{"d_mlp": 3072, "activation": "gelu", "norm": "layernorm", "norm_eps": 1e-06, "parallel_block": true, "init_std_qkv": 0.0165, "lr_head": 0.00633, "schedule": "wsd", "doc_mask": false, "steps": 2245, "dataset": "wikipedia_en"}
Each number is 50 + 12 x the weight over its row's rms, rounded and kept within 0 to 99. Layers, rows and columns count from 0. The size before them is the row's rms in percent of the matrix's.

# layer 14 MLP down (transposed), 3072x384, rms 0.0695, rows 775-802, columns 128-255
099:58 42 54 44 39 71 61 37 60 65 62 71 72 42 24 58 30 64 56 71 65 59 28 55 49 44 40 48 35 60 58 47 36 44 59 20 43 32 46 53 59 44 49 52 57 60 30 44 76 49 71 57 58 64 80 62 40 52 63 46 51 40 39 55 41 52 62 40 57 71 45 54 52 55 37 20 50 49 54 47 53 37 39 38 52 50 43 67 52 63 50 59 39 62 43 34 56 55 41 31 54 59 45 41 58 79 69 44 62 52 40 51 45 43 56 39 49 43 45 29 29 42 56 88 56 44 64 41
092:46 49 53 29 43 53 57 50 35 41 51 61 46 44 54 54 64 54 51 44 23 58 47 42 35 43 53 40 49 27 58 30 61 62 15 58 48 63 61 40 34 55 35 59 27 63 28 65 69 42 72 38 58 57 46 39 47 47 61 44 69 41 48 52 35 62 56 49 76 39 63 12 35 53 52 53 51 37 56 50 34 55 70 50 60 47 48 32 35 41 44 58 43 30 53 29 39 75 53 56 48 55 54 37 32 39 43 46 30 51 58 59 46 40 70 64 59 40 38 50 39 40 33 38 45 57 38 48
090:48 62 50 37 63 54 46 51 50 44 66 52 72 42 44 27 65 54 25 55 51 43 49 35 40 65 42 41 21 40 39 58 71 52 51 79 40 45 29 49 48 54 46 41 54 50 25 48 65 47 52 60 20 53 69 69 52 52 44 52 36 61 53 65 61 61 46 64 52 56 62 45 59 53 44 68 49 57 48 64 30 46 36 67 47 42 59 53 52 76 34 51 47 64 76 57 55 56 48 68 38 36 81 31 57 56 55 51 40 50 30 40 65 37 47 71 62 72 31 36 33 33 52 24 62 43 46 16
097:49 50 25 62 55 35 44 59 54 40 45 44 59 58 46 54 47 28 49 42 39 67 32 38 33 27 56 35 59 47 55 69 69 59 61 44 53 70 64 43 45 37 35 56 44 50 51 72 43 52 24 51 50 68 40 47 69 68 74 54 52 67 56 42 35 52 58 58 45 61 33 47 51 49 64 51 47 54 41 51 57 32 37 75 64 44 62 29 64 44 46 25 60 69 42 79 51 85 46 56 59 48 89 41 26 61 56 56 40 66 29 58 56 31 58 53 58 39 40 48 64 40 40 32 41 44 45 48
096:53 36 53 45 46 42 35 58 65 78 44 50 61 68 49 44 41 66 63 62 71 54 62 52 58 52 51 46 47 47 43 42 49 40 45 64 31 70 60 53 63 71 43 45 40 39 52 58 45 67 68 33 42 44 17 37 70 53 47 32 37 52 68 43 56 52 60 58 35 46 37 61 55 42 49 43 51 43 61 69 36 22 41 57 36 63 27 53 58 50 39 55 48 50 73 32 74 51 46 69 58 55 41 38 56 59 53 35 49 46 49 50 64 34 54 43 40 59 35 45 45 39 63 22 36 46 63 38
102:33 76 52 51 67 55 56 42 51 70 75 59 33 40 78 63 48 41 43 35 46 49 39 50 66 52 69 27 48 51 48 52 35 56 63 54 66 44 57 61 45 50 40 62 45 29 65 59 46 69 38 77 66 61 49 31 47 91 41 59 43 35 57 56 59 45 54 74 58 47 35 46 53 54 57 47 46 26 58 39 73 61 62 37 44 72 50 52 67 59 44 45 40 43 40 56 50 33 27 54 52 74 56 65 51 58 60 45 44 57 58 43 56 48 42 42 77 63 72 59 45 57 40 43 61 51 78 44
101:43 59 24 63 48 40 45 79 45 36 47 50 32 39 34 47 35 53 55 54 29 32 42 60 71 70 64 47 42 39 33 44 50 48 27 36 52 53 48 50 41 35 61 54 55 53 49 41 38 50 73 60 47 47 53 29 41 63 71 31 63 48 50 39 37 37 67 58 40 56 34 44 61 28 33 61 46 49 39 58 36 48 46 48 43 52 50 31 37 48 31 63 53 48 51 29 44 29 44 46 61 57 66 44 64 50 50 64 63 26 48 34 43 49 58 60 41 60 41 39 34 40 67 46 47 45 41 51
097:42 34 67 62 53 59 65 48 43 55 41 73 43 28 40 52 66 57 62 43 39 42 55 46 32 63 58 47 35 52 46 48 40 25 59 42 62 65 65 52 41 31 64 29 77 35 53 66 47 64 64 65 51 45 52 52 59 32 42 65 52 54 34 55 49 55 35 59 75 45 34 45 68 44 46 40 49 51 57 50 49 45 53 47 60 38 60 38 49 44 44 59 42 55 24 52 49 52 48 50 61 40 52 51 66 38 38 58 22 45 45 57 29 63 68 37 24 57 48 67 60 76 46 38 57 51 44 41
103:39 45 49 53 40 51 33 47 46 56 44 73 58 63 64 41 61 48 49 46 30 24 43 68 33 63 66 59 51 44 61 27 57 40 34 45 32 38 33 50 51 52 43 48 47 51 55 64 57 53 57 58 50 33 26 38 40 38 71 51 41 38 28 47 45 49 31 28 62 50 53 21 31 49 49 58 41 63 61 53 41 43 52 54 52 60 66 44 33 58 37 64 41 50 48 63 62 56 56 67 64 49 43 64 48 58 50 64 54 56 32 42 61 44 57 25 45 59 71 47 42 36 44 22 69 40 51 48
105:34 36 53 32 50 64 69 49 44 36 48 87 69 61 41 47 71 52 56 31 39 47 52 44 50 49 40 49 46 46 42 36 39 50 35 38 19 43 55 62 63 57 61 49 51 38 56 27 66 41 46 45 64 68 46 44 60 84 31 55 22 44 56 50 49 60 54 48 44 37 36 59 61 59 62 63 62 64 40 37 70 65 50 77 67 46 51 41 77 50 42 37 48 44 44 45 57 67 42 32 71 53 58 43 67 36 60 42 47 35 64 26 51 54 55 60 64 37 54 61 76 64 50 48 24 44 48 50
090:66 40 37 34 44 40 40 34 67 51 65 72 53 58 71 52 40 41 64 45 67 60 43 38 58 48 58 65 65 47 53 53 49 70 27 43 34 35 44 40 54 50 53 58 44 57 50 52 51 35 54 45 50 34 69 51 66 56 66 51 67 47 69 63 46 43 62 46 40 44 55 51 35 52 60 52 34 59 53 40 55 19 44 49 59 59 58 33 49 32 50 60 63 51 33 27 30 40 65 16 52 35 40 46 47 51 66 47 44 30 40 56 39 45 47 71 43 41 46 24 53 46 24 58 54 64 62 53
101:63 53 61 40 72 62 29 30 45 63 37 45 40 36 11 75 37 60 46 48 54 46 43 45 48 64 74 57 51 28 52 52 62 54 49 42 42 67 71 44 59 69 42 56 62 41 46 52 56 87 72 43 60 39 33 67 41 60 59 42 40 36 54 49 53 53 31 45 52 53 47 67 39 36 58 59 56 46 45 49 73 38 56 38 45 48 34 56 36 49 29 51 39 44 40 36 51 53 49 32 15 34 64 43 27 59 63 53 45 61 50 42 47 62 67 56 42 33 18 68 48 46 26 39 39 75 42 57
102:46 52 57 56 40 37 52 41 43 63 59 75 65 49 40 77 71 57 60 50 42 74 66 56 44 40 61 47 40 58 40 39 38 74 46 42 35 49 49 52 64 42 68 40 57 54 30 60 69 37 47 60 26 48 69 64 33 44 63 28 60 36 48 36 54 58 49 49 31 33 54 54 36 56 51 46 49 44 80 65 53 48 50 40 58 54 39 54 51 50 79 42 36 62 56 41 38 46 57 57 51 57 56 31 44 42 56 42 59 54 47 59 58 61 56 63 49 60 43 47 52 23 53 33 33 35 38 64
102:53 35 25 51 50 32 31 32 70 46 35 53 31 46 70 60 52 46 56 82 36 52 49 47 37 37 65 54 63 69 56 46 80 41 47 41 51 59 53 46 65 38 38 60 38 57 35 37 67 49 75 45 53 53 52 55 34 49 56 60 52 52 68 41 53 65 42 34 47 55 27 46 45 54 49 69 54 36 34 37 44 60 33 59 65 37 55 58 55 65 43 39 63 48 60 47 39 34 23 36 42 58 48 32 34 54 51 46 56 77 30 40 75 56 44 48 50 40 67 62 60 44 39 49 29 46 44 57
108:31 37 48 52 55 51 55 63 56 36 59 54 50 34 44 57 51 40 50 52 55 55 46 39 65 51 45 55 61 37 56 35 48 33 68 78 48 40 69 49 54 47 66 45 41 51 41 43 44 54 55 42 49 63 03 35 49 43 45 49 62 41 75 65 67 46 32 52 43 45 64 43 61 54 48 48 19 44 76 28 39 60 61 67 37 43 25 59 52 51 44 32 52 45 44 25 57 39 52 52 38 51 52 42 56 64 56 38 47 36 51 46 46 54 38 70 64 26 54 54 37 53 52 58 47 46 44 61
109:62 41 42 51 71 63 43 29 71 38 55 53 35 68 54 58 32 57 55 08 56 42 57 60 53 47 57 51 69 25 62 45 63 56 44 56 34 39 31 35 54 26 69 38 34 54 30 33 65 37 59 62 53 51 63 57 51 52 63 38 41 60 47 59 39 44 49 41 44 42 50 50 32 48 44 61 54 43 49 38 33 60 46 36 58 41 57 73 72 43 38 40 50 54 64 47 44 54 35 53 50 28 62 85 48 79 25 42 50 47 48 47 36 62 59 37 49 55 59 44 37 38 51 62 62 35 55 53
102:64 77 36 33 50 44 67 53 70 54 67 42 23 44 30 40 57 56 64 71 67 50 41 30 75 35 60 68 37 46 32 70 61 56 31 33 49 47 59 29 44 38 54 38 74 60 28 46 49 65 55 65 58 49 50 36 62 61 56 61 55 37 51 40 67 65 39 53 50 38 57 49 58 56 58 62 48 34 49 55 63 41 47 38 49 54 50 38 52 60 35 43 71 43 49 61 50 39 61 53 48 50 49 51 75 43 34 45 67 62 54 51 48 35 62 66 53 56 54 64 41 70 49 65 53 43 56 48
094:41 26 44 45 36 56 53 48 43 44 45 63 51 49 19 40 55 41 63 26 47 57 49 41 44 69 54 73 53 62 62 27 32 69 61 60 48 69 37 50 48 46 46 57 58 42 48 40 56 52 37 61 53 45 35 20 49 75 28 37 66 58 43 48 45 39 41 47 45 52 49 51 66 59 67 44 72 39 65 59 58 44 51 39 51 62 71 54 31 60 46 46 68 73 65 30 40 56 46 63 64 44 57 60 59 43 58 48 42 70 40 48 63 31 52 55 43 57 28 57 38 58 44 31 29 57 74 54
111:53 51 38 49 55 54 53 44 63 43 23 32 46 61 51 54 26 47 46 53 69 66 66 48 50 52 47 54 42 53 27 42 53 42 56 35 54 38 46 65 54 59 53 40 48 30 68 30 39 40 35 43 40 56 76 69 70 64 40 66 77 53 57 48 54 44 53 66 40 41 54 55 46 42 59 34 60 55 66 28 42 74 40 63 52 50 57 32 64 69 27 90 53 41 56 44 33 68 58 55 32 50 60 54 50 65 46 41 33 62 39 59 69 45 71 56 49 52 44 31 46 24 66 52 42 39 41 55
105:51 38 52 27 33 52 69 49 49 63 46 84 28 75 60 65 43 49 31 48 54 55 49 49 62 38 40 49 31 64 33 50 32 40 50 67 48 48 43 56 41 39 47 36 36 61 88 68 25 44 50 63 53 47 52 48 44 45 56 57 45 63 54 43 71 68 47 42 46 66 56 52 54 37 41 54 40 69 46 43 46 56 43 46 59 50 58 69 50 53 60 43 61 38 36 25 30 43 54 58 21 52 54 53 60 34 19 34 44 73 56 50 52 37 56 58 53 66 45 58 78 39 57 64 54 68 58 34
108:50 48 38 50 58 46 44 36 43 58 70 45 47 31 52 49 55 51 54 46 47 57 59 55 46 46 47 48 51 46 44 43 66 56 26 39 40 14 69 44 35 34 35 35 47 50 48 63 43 60 60 53 49 65 74 51 37 54 52 37 65 68 59 69 50 57 29 65 74 52 61 50 52 54 55 65 61 40 57 58 51 47 50 69 55 51 49 47 50 37 55 34 55 62 63 47 47 37 65 48 42 55 63 53 66 59 71 24 37 48 70 33 38 65 76 41 77 54 55 58 47 59 44 72 58 37 54 49
101:42 55 28 48 67 48 57 57 39 43 67 54 31 70 21 57 43 59 50 29 27 35 36 45 60 59 45 44 53 65 50 53 58 58 43 57 65 60 46 20 63 41 58 70 25 53 57 58 40 63 79 47 77 40 34 35 68 37 43 39 44 40 47 36 40 42 50 61 61 33 56 68 47 47 51 52 68 54 55 36 59 52 60 30 54 70 46 38 43 54 55 60 57 47 42 33 32 74 29 63 73 35 51 34 47 53 60 51 40 39 47 54 43 68 70 56 31 65 45 57 58 61 52 38 64 57 46 39
097:53 38 61 39 53 49 72 59 53 57 64 61 59 57 60 49 41 34 64 40 51 34 33 48 56 56 50 48 45 51 57 55 57 44 60 48 47 55 47 55 54 54 46 24 41 46 38 55 50 47 61 65 48 60 61 55 51 36 86 40 52 47 41 75 65 51 44 43 54 51 50 49 44 54 43 47 61 20 64 66 41 62 45 43 60 64 61 36 48 61 41 39 56 63 44 09 58 64 50 29 66 60 37 61 45 56 30 50 64 39 57 52 62 64 73 30 50 40 52 77 17 60 29 63 46 51 67 43
095:38 67 51 54 64 44 43 82 42 53 65 36 42 63 36 54 69 38 60 61 35 52 35 41 59 49 57 50 65 37 43 65 66 46 52 23 54 67 18 67 54 53 58 55 43 32 51 52 48 39 52 64 64 35 40 41 63 18 60 42 37 30 63 57 67 56 48 60 46 47 55 63 52 47 44 52 47 42 37 42 48 45 43 44 61 55 39 51 49 37 41 59 35 45 51 48 52 41 48 49 59 90 54 55 21 60 58 55 72 57 51 60 57 51 59 53 42 45 54 46 41 50 57 63 46 51 31 48
096:81 64 33 66 34 52 51 58 46 36 62 54 27 48 54 48 54 52 45 51 49 72 53 68 32 44 30 48 46 53 43 63 47 86 36 35 27 45 43 24 52 53 52 55 53 50 24 35 31 51 66 46 61 64 47 45 43 56 58 53 59 79 54 43 57 15 51 55 22 38 54 31 43 36 51 52 56 53 48 47 80 33 58 51 70 60 25 56 57 65 62 22 52 58 43 48 54 66 57 49 40 67 37 75 36 52 47 29 68 59 35 47 55 28 33 40 43 34 47 36 47 27 27 62 60 67 52 66
100:57 55 58 54 40 46 67 33 56 41 62 32 46 29 42 44 42 52 39 62 63 63 75 74 68 43 49 53 45 79 52 56 49 51 38 49 62 35 49 42 68 62 43 61 47 40 46 67 52 60 63 32 47 57 42 63 69 75 60 49 30 31 51 61 70 41 48 58 58 53 53 53 66 42 54 48 33 57 41 50 58 51 30 45 53 38 47 91 64 35 44 45 27 61 55 28 40 54 58 60 50 32 21 56 50 44 52 27 58 47 39 55 51 45 55 36 50 33 57 53 48 43 51 61 49 44 45 45
102:45 60 60 65 66 29 65 60 41 44 64 50 46 27 36 65 82 27 58 52 52 56 39 46 77 42 52 39 21 58 60 45 37 61 52 37 63 57 39 47 49 23 58 58 48 55 51 51 39 67 62 57 54 34 56 52 37 32 51 29 54 32 63 30 68 63 36 52 43 47 30 43 45 43 51 52 38 48 28 75 43 56 58 58 51 33 44 44 45 47 51 42 43 51 34 44 54 40 80 58 38 41 60 62 74 54 64 68 53 64 53 50 57 63 55 46 48 43 47 47 59 33 50 49 58 36 39 53
099:49 38 68 52 43 44 41 26 37 45 46 46 32 79 61 46 66 35 55 40 54 42 45 40 57 40 62 45 35 24 72 20 27 54 52 48 51 59 42 44 68 40 48 58 52 51 55 50 70 46 62 60 18 68 38 53 37 62 57 50 62 41 63 45 53 44 56 37 60 56 56 50 51 31 47 82 51 50 41 35 44 50 53 50 55 46 43 45 36 46 43 35 41 44 54 52 66 62 56 30 63 68 54 46 60 33 52 57 44 38 66 48 53 42 41 33 48 48 70 59 55 63 60 55 50 59 57 62
# layer 14 MLP up, 3072x384, rms 0.0696, rows 776-802, columns 128-255
089:48 57 58 32 57 45 35 44 26 70 78 36 58 62 50 41 70 70 33 53 58 47 64 57 48 56 39 54 60 62 47 53 37 60 43 69 26 46 22 46 67 63 74 54 56 70 40 65 60 76 58 41 52 57 68 57 77 55 50 44 56 40 58 52 33 54 47 38 63 49 51 58 81 43 51 65 59 43 51 44 91 44 56 60 35 52 50 40 49 39 53 62 75 57 76 68 57 55 59 38 47 43 69 32 49 48 75 44 45 47 44 74 53 53 52 37 35 55 65 30 50 50 47 43 63 58 62 39
093:34 31 45 43 62 43 66 50 69 55 44 58 43 51 72 59 40 46 59 70 66 48 66 40 44 36 53 75 52 20 53 43 37 52 16 65 49 77 47 45 57 31 40 68 39 30 62 38 52 58 39 61 55 58 44 46 76 51 36 60 32 47 75 55 39 57 48 42 63 53 47 45 71 58 58 55 58 45 41 65 60 46 49 43 55 48 39 39 40 21 59 38 47 45 45 64 55 74 48 39 43 82 47 78 64 63 59 44 71 54 57 42 52 34 51 57 51 33 64 55 55 47 40 78 40 63 70 51
093:43 53 74 43 34 55 40 55 34 55 50 16 36 60 37 56 54 61 63 68 61 33 50 73 58 60 64 57 45 40 40 50 40 24 55 59 80 36 43 25 65 63 57 38 63 46 54 63 48 44 58 53 57 62 53 33 38 24 42 49 48 47 46 46 43 48 56 51 49 43 57 55 45 54 55 64 40 27 50 39 50 50 33 67 46 57 30 60 47 49 49 58 44 47 54 35 46 48 38 43 59 68 52 68 50 42 46 60 55 66 38 49 61 49 46 38 42 57 60 44 57 48 44 54 53 23 52 30
094:59 79 48 53 36 68 57 61 46 29 54 53 39 64 65 51 49 41 29 29 45 47 46 61 41 59 47 43 41 44 39 65 65 77 54 47 67 15 26 31 47 38 59 51 52 55 55 74 64 51 62 48 67 50 81 59 45 29 48 60 46 57 39 48 24 41 37 48 36 69 33 34 49 48 55 57 48 59 77 40 41 68 54 54 54 43 68 57 32 51 61 34 46 58 34 61 55 43 58 47 61 40 29 84 63 36 78 47 58 42 43 49 27 69 62 49 67 48 69 39 42 53 45 67 56 29 57 44
099:51 35 47 48 67 50 65 57 50 30 34 56 78 35 47 52 44 53 56 48 57 35 48 39 58 44 53 57 48 39 30 40 43 49 52 54 54 62 73 56 55 68 46 61 39 47 64 28 36 37 59 40 49 35 37 29 41 66 33 32 50 56 43 59 67 36 42 62 55 66 64 55 52 49 39 58 47 54 54 49 52 67 50 41 49 54 48 45 57 47 41 69 54 46 63 31 36 67 63 47 52 64 67 60 57 39 48 63 55 26 45 44 43 53 34 40 54 56 61 78 50 63 71 34 65 57 46 44
100:43 77 52 26 45 49 39 65 34 48 49 49 47 56 45 33 40 61 53 47 33 66 44 51 67 57 47 52 59 37 61 32 63 49 43 30 66 79 36 50 47 46 58 57 53 38 43 51 71 47 53 46 53 42 56 34 79 58 60 44 42 29 64 38 43 54 68 47 60 49 34 50 82 31 55 56 57 53 44 66 43 44 42 38 47 45 58 55 41 58 33 68 51 45 27 58 60 50 64 49 60 44 40 61 64 47 35 45 51 36 54 39 44 59 34 65 59 69 53 47 64 67 45 61 61 34 28 40
105:69 41 71 57 66 43 71 30 28 63 39 58 38 35 51 50 57 44 33 84 65 70 59 34 48 70 27 72 35 69 50 51 47 43 34 56 54 53 35 52 35 48 64 63 71 48 66 50 44 45 81 41 36 65 54 56 51 60 48 32 57 48 50 73 58 61 52 54 45 49 55 44 62 62 69 68 45 64 41 57 53 46 48 65 66 37 55 63 66 48 51 43 67 56 59 57 43 63 48 49 42 68 23 38 23 53 58 56 50 52 48 53 43 47 62 69 40 59 50 49 32 35 56 49 33 51 54 55
097:46 56 68 31 56 44 57 55 53 37 33 46 61 26 48 55 39 30 42 55 49 47 40 39 36 59 60 73 47 59 46 50 30 56 51 21 60 57 60 48 44 35 48 46 36 45 40 49 62 65 58 42 49 72 41 39 56 45 50 64 22 55 46 52 71 44 58 62 43 52 63 61 36 49 25 43 27 51 43 28 47 39 59 74 65 22 52 67 51 40 31 10 42 37 44 58 57 41 46 59 60 61 75 71 43 36 30 39 53 33 56 58 47 76 41 57 28 46 47 23 38 31 50 49 54 56 47 52
104:67 58 54 43 42 27 47 59 43 54 59 59 57 68 54 43 71 43 42 73 40 48 70 72 59 57 39 47 53 61 41 39 45 56 56 59 30 51 53 51 70 74 37 44 31 20 52 61 55 33 45 28 54 43 54 57 45 56 66 72 53 57 64 68 43 62 53 56 31 60 58 44 44 66 39 56 69 45 46 47 57 45 23 44 56 78 48 48 51 70 43 54 48 44 65 51 48 28 62 58 42 64 52 47 56 63 55 50 57 52 13 55 67 58 41 59 48 64 51 30 41 38 75 49 62 45 61 35
090:54 36 32 50 34 47 50 39 77 37 45 25 49 51 49 54 49 49 51 42 72 50 41 61 41 61 31 37 59 57 52 65 67 42 58 50 44 37 65 25 41 59 48 66 21 56 50 45 42 46 55 46 50 41 64 35 38 29 19 71 48 60 59 68 46 47 52 41 55 67 46 34 60 53 63 31 42 32 36 57 40 22 44 63 60 43 70 62 57 62 36 45 61 50 44 37 60 61 63 45 49 49 34 55 29 49 29 64 53 82 57 57 59 62 64 48 23 59 42 61 35 48 50 60 60 55 61 53
101:44 49 67 55 52 34 44 49 59 62 45 68 72 52 63 59 56 26 38 51 23 48 41 62 53 52 37 54 53 52 64 54 46 48 30 31 54 43 63 42 56 44 64 53 83 23 57 58 54 45 38 38 58 45 37 53 48 47 40 54 38 46 60 45 63 51 61 65 52 49 52 58 78 47 54 56 50 31 32 40 56 68 38 60 59 40 34 55 44 83 34 54 44 50 63 63 64 55 41 39 56 56 49 64 55 34 55 59 40 57 68 70 43 45 46 43 53 28 43 60 39 60 40 44 34 69 55 54
095:58 49 63 53 39 27 45 59 50 53 57 56 38 53 39 67 87 62 24 42 60 48 39 62 56 46 41 33 39 68 51 52 69 78 63 47 45 53 48 59 49 48 46 55 57 29 55 24 34 31 36 53 63 33 52 46 65 54 39 29 45 42 55 35 46 57 38 43 62 50 66 49 43 54 58 68 46 44 37 40 65 50 46 68 45 48 29 70 50 68 38 63 51 43 36 72 57 65 62 58 69 63 56 32 46 42 26 53 58 48 55 62 73 31 55 61 40 56 55 42 66 64 69 48 15 24 49 42
106:41 53 69 49 54 77 62 47 21 66 57 43 60 36 63 70 30 56 43 24 40 71 55 41 58 42 28 50 57 41 59 35 58 42 70 77 54 60 37 40 65 28 55 40 65 42 38 71 66 35 42 46 62 51 56 74 58 63 56 76 39 58 54 62 56 36 45 49 60 39 45 39 49 59 59 40 44 71 32 28 30 70 55 31 61 54 47 36 61 51 74 58 40 44 55 46 65 48 40 21 48 63 59 52 46 40 72 55 51 35 43 56 53 80 62 55 60 68 29 44 43 60 45 37 61 52 54 30
116:66 55 39 61 44 51 58 69 62 50 66 47 59 51 56 48 59 67 57 40 40 32 49 54 53 53 59 49 45 42 45 43 51 27 47 42 43 48 56 71 25 61 45 64 54 60 53 38 60 59 43 38 45 38 35 46 82 43 65 61 59 45 59 60 50 47 48 72 59 62 09 53 48 24 45 70 52 60 55 41 63 53 58 55 31 47 49 50 55 52 54 56 60 72 39 54 34 57 54 44 42 43 34 55 79 68 80 70 79 36 42 77 58 57 66 74 42 50 44 45 40 47 30 57 46 54 58 55
106:47 85 62 36 42 58 45 57 53 45 70 58 47 30 55 51 84 52 32 57 57 64 59 68 55 40 66 48 50 35 47 57 54 34 48 41 47 29 22 59 55 59 49 37 73 64 48 41 51 52 52 58 45 56 43 51 49 36 40 58 38 55 52 26 44 43 57 37 41 59 57 20 49 59 47 55 46 54 25 61 47 43 50 59 39 54 54 68 50 55 47 47 30 41 30 67 39 68 37 59 36 57 41 44 43 51 55 45 60 53 61 50 42 39 44 44 61 34 60 49 51 35 57 19 34 49 63 38
097:63 30 45 34 51 75 48 52 59 53 46 44 45 23 43 60 39 71 49 67 47 26 37 41 61 32 54 73 42 63 57 51 43 57 66 45 25 54 39 55 34 70 44 35 57 38 57 43 27 44 51 45 45 22 60 49 63 29 37 53 49 57 59 50 37 56 65 27 54 33 47 27 41 55 73 67 54 49 52 56 47 64 52 44 36 56 36 57 60 51 49 56 55 39 32 45 46 52 65 48 54 62 35 68 41 62 47 50 38 41 43 14 55 43 43 51 55 23 37 43 52 45 51 71 64 49 40 32
091:52 56 34 48 53 57 54 63 49 26 56 45 56 47 54 61 59 45 58 52 43 58 41 71 46 47 39 56 43 43 41 43 26 35 44 78 64 47 47 73 43 85 55 49 47 43 39 52 72 70 23 67 26 40 81 68 44 37 65 62 47 59 56 67 57 32 52 62 42 52 71 45 61 59 67 79 53 25 22 39 53 52 61 42 30 53 68 44 29 53 79 30 50 29 48 35 60 39 52 64 53 53 36 56 45 53 53 33 61 53 65 62 48 71 60 36 38 64 43 40 39 52 60 54 60 60 36 71
108:39 49 62 64 49 32 70 55 13 57 56 37 48 62 69 39 45 51 26 58 69 46 56 70 54 48 40 77 56 53 51 40 45 64 45 32 50 55 72 48 56 47 22 42 37 42 40 45 71 54 33 57 53 57 54 40 58 44 54 45 66 53 48 75 68 55 41 61 36 50 45 49 52 51 60 46 57 68 55 24 40 61 35 67 49 56 42 57 65 68 23 66 57 50 38 52 51 20 62 63 61 44 53 40 34 44 55 57 70 47 48 69 61 40 67 50 66 59 74 31 52 52 61 59 57 63 54 51
104:39 36 68 43 46 69 37 40 44 55 49 59 67 59 51 61 56 44 57 44 71 62 47 48 68 41 35 44 35 53 56 45 82 37 28 53 47 52 40 65 41 49 52 45 39 66 41 43 43 58 18 74 47 76 32 34 67 53 41 43 75 56 54 50 37 63 34 33 70 63 62 42 76 33 49 43 32 41 57 48 62 59 63 54 66 54 65 54 45 40 37 35 66 45 43 45 46 48 61 61 60 61 48 62 53 47 49 41 59 61 52 60 56 57 27 72 37 59 49 62 58 44 40 56 49 61 50 52
107:36 68 53 67 52 58 60 41 75 60 61 41 36 32 43 50 85 53 42 53 35 45 55 71 49 50 60 52 41 42 62 47 49 38 38 40 54 28 52 23 78 37 38 44 47 35 54 45 45 58 60 41 48 51 56 67 55 69 46 48 35 52 40 55 44 71 53 66 42 46 82 44 57 63 45 31 70 33 77 32 50 43 34 40 40 39 49 63 35 64 16 31 47 48 66 59 59 53 52 83 47 45 62 37 51 60 61 47 42 44 39 51 53 39 57 32 55 50 59 36 58 48 64 79 41 58 35 47
095:41 60 45 68 37 59 73 58 26 56 45 69 39 63 38 50 36 67 66 44 38 79 29 66 58 67 60 49 54 39 42 44 32 32 36 58 62 47 74 37 47 43 45 42 56 63 53 42 37 50 62 62 59 53 55 54 70 46 48 66 47 55 42 47 26 42 34 60 62 66 54 57 63 47 48 52 37 55 45 41 39 57 53 71 53 54 43 47 54 37 49 55 53 46 51 58 45 58 41 47 62 58 59 49 71 68 43 39 64 29 54 73 51 82 53 58 56 72 48 42 45 45 48 60 47 58 39 48
097:55 61 56 58 75 46 26 53 77 62 43 77 63 54 46 61 50 45 39 39 37 53 47 59 43 46 41 49 42 39 44 38 53 30 52 60 72 57 55 53 65 58 33 58 33 60 26 53 58 28 51 66 44 39 61 33 62 48 57 35 49 52 57 51 20 49 59 49 52 33 37 59 49 44 41 47 44 40 51 52 45 54 36 54 43 79 58 42 47 60 47 58 63 46 51 57 48 30 48 69 33 70 39 58 36 58 59 47 61 31 59 59 44 64 52 35 46 40 36 54 37 79 43 59 37 52 47 48
094:53 23 56 37 40 37 54 29 31 58 65 59 44 41 87 62 81 29 52 54 57 55 36 36 66 32 32 60 35 50 45 60 54 48 51 42 53 28 68 75 61 70 38 35 49 56 48 49 47 47 42 38 52 69 55 45 47 52 81 61 42 28 39 65 41 43 37 36 51 59 56 40 60 46 63 39 61 58 56 56 51 52 48 64 54 43 52 63 50 53 61 44 61 50 30 42 43 65 67 28 64 69 55 61 55 19 61 54 60 64 40 59 49 51 75 75 54 47 49 54 44 42 59 72 61 49 30 60
097:45 40 77 50 57 52 37 71 40 57 40 53 65 48 52 59 70 55 62 63 38 63 52 32 50 32 51 51 69 51 53 63 35 29 79 60 44 51 50 61 46 52 22 42 49 57 53 79 54 49 44 40 32 55 58 56 54 33 77 36 40 34 34 43 49 59 74 42 64 48 67 38 46 40 58 61 51 33 61 41 55 55 63 34 69 45 74 47 49 36 55 50 52 50 45 36 61 58 65 36 75 37 48 66 44 54 32 66 44 52 50 49 41 50 56 52 52 45 49 45 53 51 52 55 57 58 42 47
104:69 56 30 37 56 42 44 71 50 58 30 54 59 59 54 64 59 58 47 34 37 42 60 43 16 45 60 33 52 34 45 21 38 44 72 46 75 37 55 51 55 42 57 67 45 27 54 60 35 61 57 67 64 68 66 32 33 48 66 51 57 62 49 48 44 59 43 58 49 51 59 46 52 48 58 42 52 59 63 61 37 51 72 48 63 67 54 22 50 82 58 60 59 51 53 52 49 54 56 59 47 74 61 51 57 53 47 55 40 45 36 39 44 55 34 39 53 90 54 57 46 36 42 52 48 55 44 53
098:59 50 60 32 58 49 42 81 49 53 34 37 64 52 47 39 52 56 35 51 39 49 56 30 46 32 41 64 50 38 45 91 66 59 67 43 53 54 48 49 38 68 32 73 33 41 43 39 33 50 48 49 69 41 33 55 65 51 55 58 63 51 44 49 50 55 64 37 43 62 25 52 60 54 41 56 50 54 49 50 54 65 51 70 49 61 65 51 47 53 66 54 56 54 63 45 40 45 55 77 53 47 60 44 38 37 37 50 53 29 44 50 63 23 48 50 54 64 65 39 49 57 45 37 34 39 64 67
098:54 63 58 40 66 72 51 55 44 32 57 54 33 60 59 42 69 28 35 49 52 61 67 36 43 51 52 30 55 54 64 56 50 71 29 10 38 44 57 56 59 63 47 43 58 58 59 40 48 37 50 65 63 44 52 50 78 53 38 45 19 49 52 51 26 61 50 55 32 24 58 50 68 43 43 58 41 57 65 38 52 58 41 57 53 57 66 68 57 29 52 54 61 43 45 50 23 48 40 45 28 56 50 58 49 46 42 49 51 40 50 52 52 39 50 57 39 53 55 60 62 73 34 60 44 66 82 36